Each number is 128 + 24 x the weight over its row's rms, rounded and kept within 0 to 255. Layers, rows and columns count from 0. Numbers have three digits each. The size before them is the row's rms in percent of the matrix's.

# k: layer 5 attention key, 128x128, rms 0.0843, rows 95-109, columns 0-63
# v: layer 5 attention value, 128x128, rms 0.08, rows 64-95, columns 0-63
# o: layer 5 attention output (transposed), 128x128, rms 0.0461, rows 64-95, columns 0-63
# q: layer 5 attention query, 128x128, rms 0.0862, rows 96-109, columns 0-63
k95 100:161128126173167143125105101112161155126187130171122147126119123107123134126129129139124161095115109113103117113066120136081121080115161130159144110118101123138173113135184118107119103111126100
v64 090:155194133118086091101121150118143133146153147150116142112100130090142111094108140160112144145158121132160155122097123134121109115111129122107125137159144114122136142085103138116143145142116146
o64 091:109128072136126114121155135177080162116142069127122113080187121101161105151143157129145157125088122128101090136133124107134116137107146143120154136143164107102133131147094135103132104086152133
v65 093:113100103150116099117147169113165101102131163115141157128157128121125148151149118094142108091126124131112122116103102124125138139158109140160132137115116181116117076101123094148146110102081175
o65 096:104135180126149137090109155094134109143139081118109125160083114124100137132110122130142059142169101118108136126130138120151126108122116100110137103137087152136149190121148106139125134133089141
v66 079:136145113134133171140105113136136105139129128140132117184103143181111128077132107167138101098144138159074097083178133138128162120129095115138155134148102164140118147145110127136137111128093121
o66 099:117109065109100116162139140153113133112122168149108142086182104134143136117118089118158160128141156154168100127127139152105114102079167160158114151160104129118131112136152103138128138085137119
v67 107:093106108166147147118130127127113104123162114105132130137111114145147137130169120148123093159113116085136123116176106147116164124127137137170089099117121151135121157111156120123115085093150170
o67 093:162119158130171089142146113082144122113122122094115108169190133129121091119085113087144130110139120168105146175107118124140120120109176121089094139114141110130118172114134122173132163158152126
v68 104:119116122157126145116134135106106125126111155125157135099188105166150121154156124145171069137126122105135157118101138098136068113094122120086152142105166125132128123107108146098151090194079145
o68 078:165152124128154133101146162115173098150128162107105099131102144074123149164141156149099118158152105093117100139131101084137132153152103128106114116147141114138121158132090138149124124119144172
v69 100:133123151106180100119125155129107149134122125118167143129129128087100150132122118117128182129123148131149139148165132149142153170108133107091151114079100126096161086134112174105133102144137122
o69 091:116158127148080125111156138161116105152178128124092141099173107126101156116109119139143140121098151135140089149142130140155179120129131132125091109094175084134100090137130154118133111118113131
v70 094:109129136153125161119133093106122131117133121099115152128096196143178140100111132089122174108129133122148088126129156109097143153094152123119134116114133101163117171193086121092131113127095100
o70 096:130152083091160125169161137130140125140151124110143096122116106136143100153149150163113142102133134141106120123140126149093155083131161119120103128113099162140121121139115128132167167128170115
v71 080:152164132144124143125112140079143140140152110135099134090100144139107129118150145170094119165140098149130120124144142140125141152123126130060127108157162116099152144071109152112118115105137098
o71 097:125141119153089119153147126167101154098067114126141123089141128140163069124157133108175148133105165116125126159119144126139093123103155168141137126143119094126112089129114120104123114116123146
v72 104:154132134085102177153129180119130131122151147144111122135136163096126127118125144119100091112167146136160127124125151133122109126116138103138125132114141148184135068146180132106127104102129121
o72 087:120146159135134147129097108134176051145133147141138091122142102171134115146108140130117110156105095122103113154110100149165134122171117141157139124148125134106116154120122082111147129142134167
v73 095:139161107111141112141121124101132169125174115115129095138132105100118125092101130157144129082142110155131140114146135141161117112132121141121084117171104097153164154118101156080117133158151088
o73 089:122134092104084144143137122154097161119140131177147125093153136113166101127114083117169145124094127129136116164085117116103088097130112155123157134115152090136123074144120114104141129114141142
v74 088:139161131121152149147112187105136124141129122114080119138132106167108138112106137138110177136140123115085111106137124150128081120133120079131109112140132130119154157097103158144128159162156110
o74 086:140079117133080105114135142144112163098130151163131156125109145162132081102169145095128167131121170111130101157131126132125112111112093176121141154166131103113092110165142106133083123083154121
v75 102:125098149112113115133131110144140166119108162153169163103105124171118122174117132156108078128120113139115146163084121130107099142153129154088134124116087155132121142153107156101107176114123136
o75 094:144108131093113133115152117141111130102107137115086134119128129138125069141123132139116159130149105140136140107154167116153138136109141145126082105141195156138110063097118144138131160144108099
v76 102:111136169107081145108107118114116126127149112108094117173140146095132148151115122107150106150115120140123096107126123157175132129224148129109118128087123144102136126116148127093140143095106146
o76 094:135084080120098130135115155125174112144099149136175133164074093185169112137110140152098140130130118110110104112120162162118131162146103155132139127127134120132137105111139123093094110093121116
v77 085:115073119119172122121152085137092102138136113143121155128151120126092114157142136078080176151106127148176141116109119128085124164113156108146156147119134194144128137093130111146106116160145129
o77 090:130114131134179121130114129109150100147144128106142104154093113110123138102132096160152111111160159090167115088117091095144160151119151111120067166109155123131113155115128132110143116189148128
v78 093:141153152133125143108100160106151134138159131147110112142092144106115142090098123176120151133162140141163120119145125151128115107101153129072102142161122065151153132115136143117138120114177110
o78 100:098062101126076147119134134164118112117114157118164160090166151113142111130151113124115156100092137110115115166131128155119103140115131151144145170118149105094115152159109096111119060115150113
v79 102:157142135152113109123131147181126126139131076129121131168137179162145130136085129144153119151126067139122164116138164136126084126092145151105047131149130127129117124105103128142113156165113122
o79 080:118152129163126119122133127158130180142112145146129161110076119120128128099106150101098083126143163134110061109130128129078082145142123164102156099143136130126108121131127109133118163131094145
v80 099:145093116121105119156151120085160127124154123129128128135107102137125167085134120151130044116146115161117120145133129122106084098121159115114150115168195119126175145132143179134143125148138111
o80 087:132164095127103122155120068139118095094122128119141186091115108089181124133102134139137158135175102075138110186119123130117119149104113154123135128122138115120095106153138109153118149132129136
v81 091:136093124123165081139099103137122137137136120139133140116114144143147119109144113140154116076152160153121120112167101117106150104170147146120128090145076142183118145115094153114118144128126087
o81 093:110094119132147153106102119107164161120123128134119123154120097117128130143210126116119104146128146110183150132116137125153081130111124079124136131099126126114079138131136095140165132128141135
v82 097:112132113123151107144136085117117088108112182127176153137144103146083143157110111114137125114118135114120123112122150120133156124150087115117160133114116161113091155133152143150113118114101171
o82 083:129133143104144116116122139073152125175168111126129137163091118130134163128137154154117087131158130152138128111134114118141151122162118096112112117100138154142146142099134151104129147152111131
v83 108:158132146093135101153130158108111130133120069086103149125142166151057129109120126167137094127132157152127086114127145111138161136090099140117124125140175117130153161116120134087124111161116126
o83 090:045142141133136122106167122146097135152124162118124103131086115177140112114133139148129115095129121159120117116134099151099104131155124103135136117137108173139124130152116108115140127110169130
v84 087:124158117118118157140147116095121089133107109128131122086127119118147118168153116130161146089129133143140070115125124108131106122135206136152119155110162147121115148158107134135110180126114130
o84 090:117112103122143151109118084100148099142133126159161122165109094096105187131100171134167120205115105094149137124134121149133158140173108112115150117121089172150148128107078125145100130144127113
v85 102:140172133135130167134108140134125110119141158118129131142092098079142133100118123145097102134133142113123140108146145141142186128107116148148127134152104110111138142105096145170113139174132119
o85 083:091085135136129119146168136095129163090131103112109132135142127151097152128160168098154120126084145144093162153160143120141073125162126110135103153107097116174138087118133127132102146107142105
v86 103:147176141142131180123097142153144178146162111144090110136099106121150139087086120163063144148133146130158100114159135156119096124111110129133101126167130095116126157110106145111105109151153088
o86 112:127080116140083133130141112167103131084128135145155132103195128144110084117152114106139150125099148124131124139116112139128100142100165184161148173136138079105132104163120109128131118106152115
v87 092:144137124121176134163116159103124125100125112149174124148140126184124114148141131134151112126099161105177099123098156124105144124135143104157200088147123118156108111114104124101144135119141091
o87 090:129116158104103136165134106160123109107150165116145138105126137121115144115153106138143149128152130148101081102156116149105164091132121156094090185158117154112110134157125159092106174118186118
v88 101:129156130166123175131126154127109097122119156081112141144149076155122128120116133112149060143145094164138077122110126133122119116179087171127084140114120126107100126106123148168125163120154130
o88 095:082099126160106106096156151143145120138091102134137078178139112128092137132102130115116127123109145070150119111160134115108121112105182158109147076102112169120181108133159089147131155138131125
v89 083:083109112131181128137137102096111121091124136153121154108169125088110144146157112067210096112146119086159154115105115109105112129163099140170160155109103085121144127110129136140157122132104159
o89 082:143129093111163143127146145078108110170129097111125114182096111167126149109113143174123127149162153115122132115131120129130149116193099087096110119114120140120119193121159162143128119175109128
v90 105:140126119143141194135117089155122138136129111103108115119134063091163137119156130103136144158134155135104147144089154129113151140087154165138077123116128140171154124095105097112133156130187121
o90 077:119125040109109109130115125154112144149127144151122107108130143111166142094147154134129142148134155114124139137111149139124161142122155151124146127139167091108159073169119182116103097161172114
v91 092:113097131125095095162141144140112108136106131116126136105092136163137124123116117121119140101115127116147140137096153094180179102178175133191159123117161130131117153139084135140120149127114166
o91 089:092144143159207123079137131132152133136146119117113142145137108122159108088141141165130162113168087146113161095148085097120130142098130106111081121161122162149113151093156137096118145103130159
v92 113:098145134114138146157151115061121108112150140151133102128139107153110145112122141097100157141131143082133142145108129115152141125145127135080129128112162191090105112149093125140128127148127165
o92 085:142133172173140142140091112130127143146111137136148125126081129120130140152102156166121131167109120119086133109133138127139116153118109106139093160120137147157160131113111137109079121150141154
v93 107:118166137123158137115147111126109138121099159146129144139130164192117153139113133097084086121146126156150115140146132128126143115087136105114116152154126147107127183111119122119132089112127108
o93 083:103134090095096146139109163121135102170138131126130123124132124095106083152126176106104134111115120112148124136125082133141123141148105138137104103105120111195170142125099122159121128134110086
v94 098:099102119149187132149142103120138096105068100125112136124158101137091148163165128098104120105121122125165123139137135112157126160146159121126167130077091129117093127120120143154156136129128160
o94 090:130132126129152120139156151089127074182140121099123118162083118150092132084118154159154099141164141114131120147130090112107195139166103111119123112100143151133149164089160149125119125140125114
v95 099:140157143151127144133132124137136115107120137136122135101152153126134122150127154120142123115118119158059108125087135147149151083106117124099134148124136159087103110203097140103120154105144140
o95 086:117100160118119157102094136123119189146120135125093165156107154122125106116135155129127169120123156094139105107143095098122087140115117179150145088155126125145125073125136101085156114109101149
q96 063:135165139164168137103077146119096117116155104125142158137138171176123190146136146105122139121117099153174109144070068147150086112105133128101166107128143126139177134106102144135104124101126145
k96 094:137175154107112145160122106105153101125151135111097117143128170142136128087160155122128083158085098094140123137122149117143131108123110127146109106132142115112114152122116136160161107134114108
q97 069:131117113094168121117129194140167123126132172135113146133158133110134137136131111123122130120108163140144159132118120134118129156113168120150113109133136127100127111113124133089123120136172160
k97 075:129161185165133145137126124158131082137142140110184100110104154137144116098156104095122126136103093105133113100147165158182120139120089085153103180119100128136123131131138125139155122146136117
q98 091:140115101114138128151124113153123125157119074161100116158121099135158121139190154055118109173118144115100114175113149150158182145152139109158106101140126124108098090162114087169137159170127161
k98 084:137097137142116103133103094167116168123129123151134119100107126120174162145129106170122146138187110128114169187107110154112169134105129123103117139112128146149115107112133121095118157109093153
q99 086:119122129149096152106134130127138147138114179130085145108121133137112141069137081121099144144106126137123117100129118130105108124127126079110108134132128129132141141144091151164137191115122101
k99 084:115091152133112154083120084122127094127105158124132149112140129174112117115139136111188118105112095110104134108097104111168098152102142142157122157133139128133141097112130101142140121139167120
q100 118:148172106166085130136092092126145187125100116119120114109119141137095158138149130137121207095160143119141128099118146168151120160135163139131124091070148158099175114154103115122106140140113113
k100 117:135130136121149169090103132082149118111124176148138106137158160140184107120121149148130115121052096135148110107129132147134168093145149142171147120099102093087146097093155140139117164128129117
q101 107:130110118071133162119134113108133120113144115147136141097110168117153117128114133150139151100119144149155113118121105124154137094072120147162091134123121142075141172126096154120094143125162167
k101 092:137150174122124095172142138131138084105158093098134129145136114093107174100108145172140129080137118097146121090115133126157125114137111112119093125134098128122130181147114149190125110091119124
q102 144:131101092148183132093157135137102077105137125116168180107148134153154102133128084111103097159102151114134117149132130084134138124146103167127145139125142127188113122123141112136172153100134133
k102 093:118144110113152109146138132148136143160106134150104090146078093132111111145165084102089113130171117148085158179154123143077101169126097095100170124139128113183133116159100133104129110119100132
q103 145:147148149109100130186083140102152180155151147141085084179132125136105132105124162131124143108159126145134126108125129161085140153127163104156124118112134098109147133157103141104076137158114114
k103 133:126107125122121161093075133087154176131140144195136137114137174113148118115128190158171126126100123115137126143122111168131159122125177167142120062133115114078145097089177096141105149142133122
q104 096:156109108141125117121130152109096101104106091105153165111164136104147140125116119131114116139107132114133125144159128122150147140153104159114137092124171165141157125153128128169171128110106167
k104 104:113099097149149080141142111159132128164077128148102097132096098124114135134138087126120133146180129138096151180143155137065112167136107124115159127145153139178135116132121120115124099124104159
q105 096:120100125160086110168114135128117102150127110115151120152124121115108166134092128125120167133165136121125158175131187173160094146111100167119113113087148143180141157141136116125154148133103157
k105 107:099119126137137137158120117171096127130092112123109106164119098107130153099104116153123169150185151157105150135090143142134139125167133131143137132119155166139087146133134116156137152129129138
q106 084:139118142160126137165099149155123113159140110091148130126136125138142156138113132116136135120129151139122108136149160159125100173143132143116103079120119104160120135167165127163196139109102194
k106 103:091139135106123105165145131141163105148121130094142091144052091128170135106153119135117075141140111104145174132138149144136127114122120152115125125135157175132145102131143101114146102123097108
q107 093:122139148065138129115162142159145124112142160147147122150139159162129107098121128117120108102132179155117059140122139130155151123081098078112108122155108127105127131151143155090113074158128136
k107 098:133131153126109143120095122113112165162140089125139179129116132077103115143154140097109115110140134154162106084140113111111105088134146128135116096166086138165114109151141101120135125111187124
q108 091:113098128129152153098128119053190112117114141131126129122124148131113137140145158113187112107079114078133075125157069091113117115119132148130114111118129121093114154097164116120130129142123173
k108 097:138129141145120137058100125090131114087107151125164146124112117166128167133142167143152110119105095083134180141131115123180106127099130147143146101130145133071121151097111105123129145130108109
q109 104:132112130138151159136093126123147102140140102120136128145096145141139136140109147109146148151124140111161109128117145148120111162147149176107075057126145129159124151131130119126152176154131154
k109 101:105132179135106127115115104153085103134111159134136149110133099126121138098149117141147146133115122138117169111119107132152091106130132153097117143149164124044117085105116098140135122114148107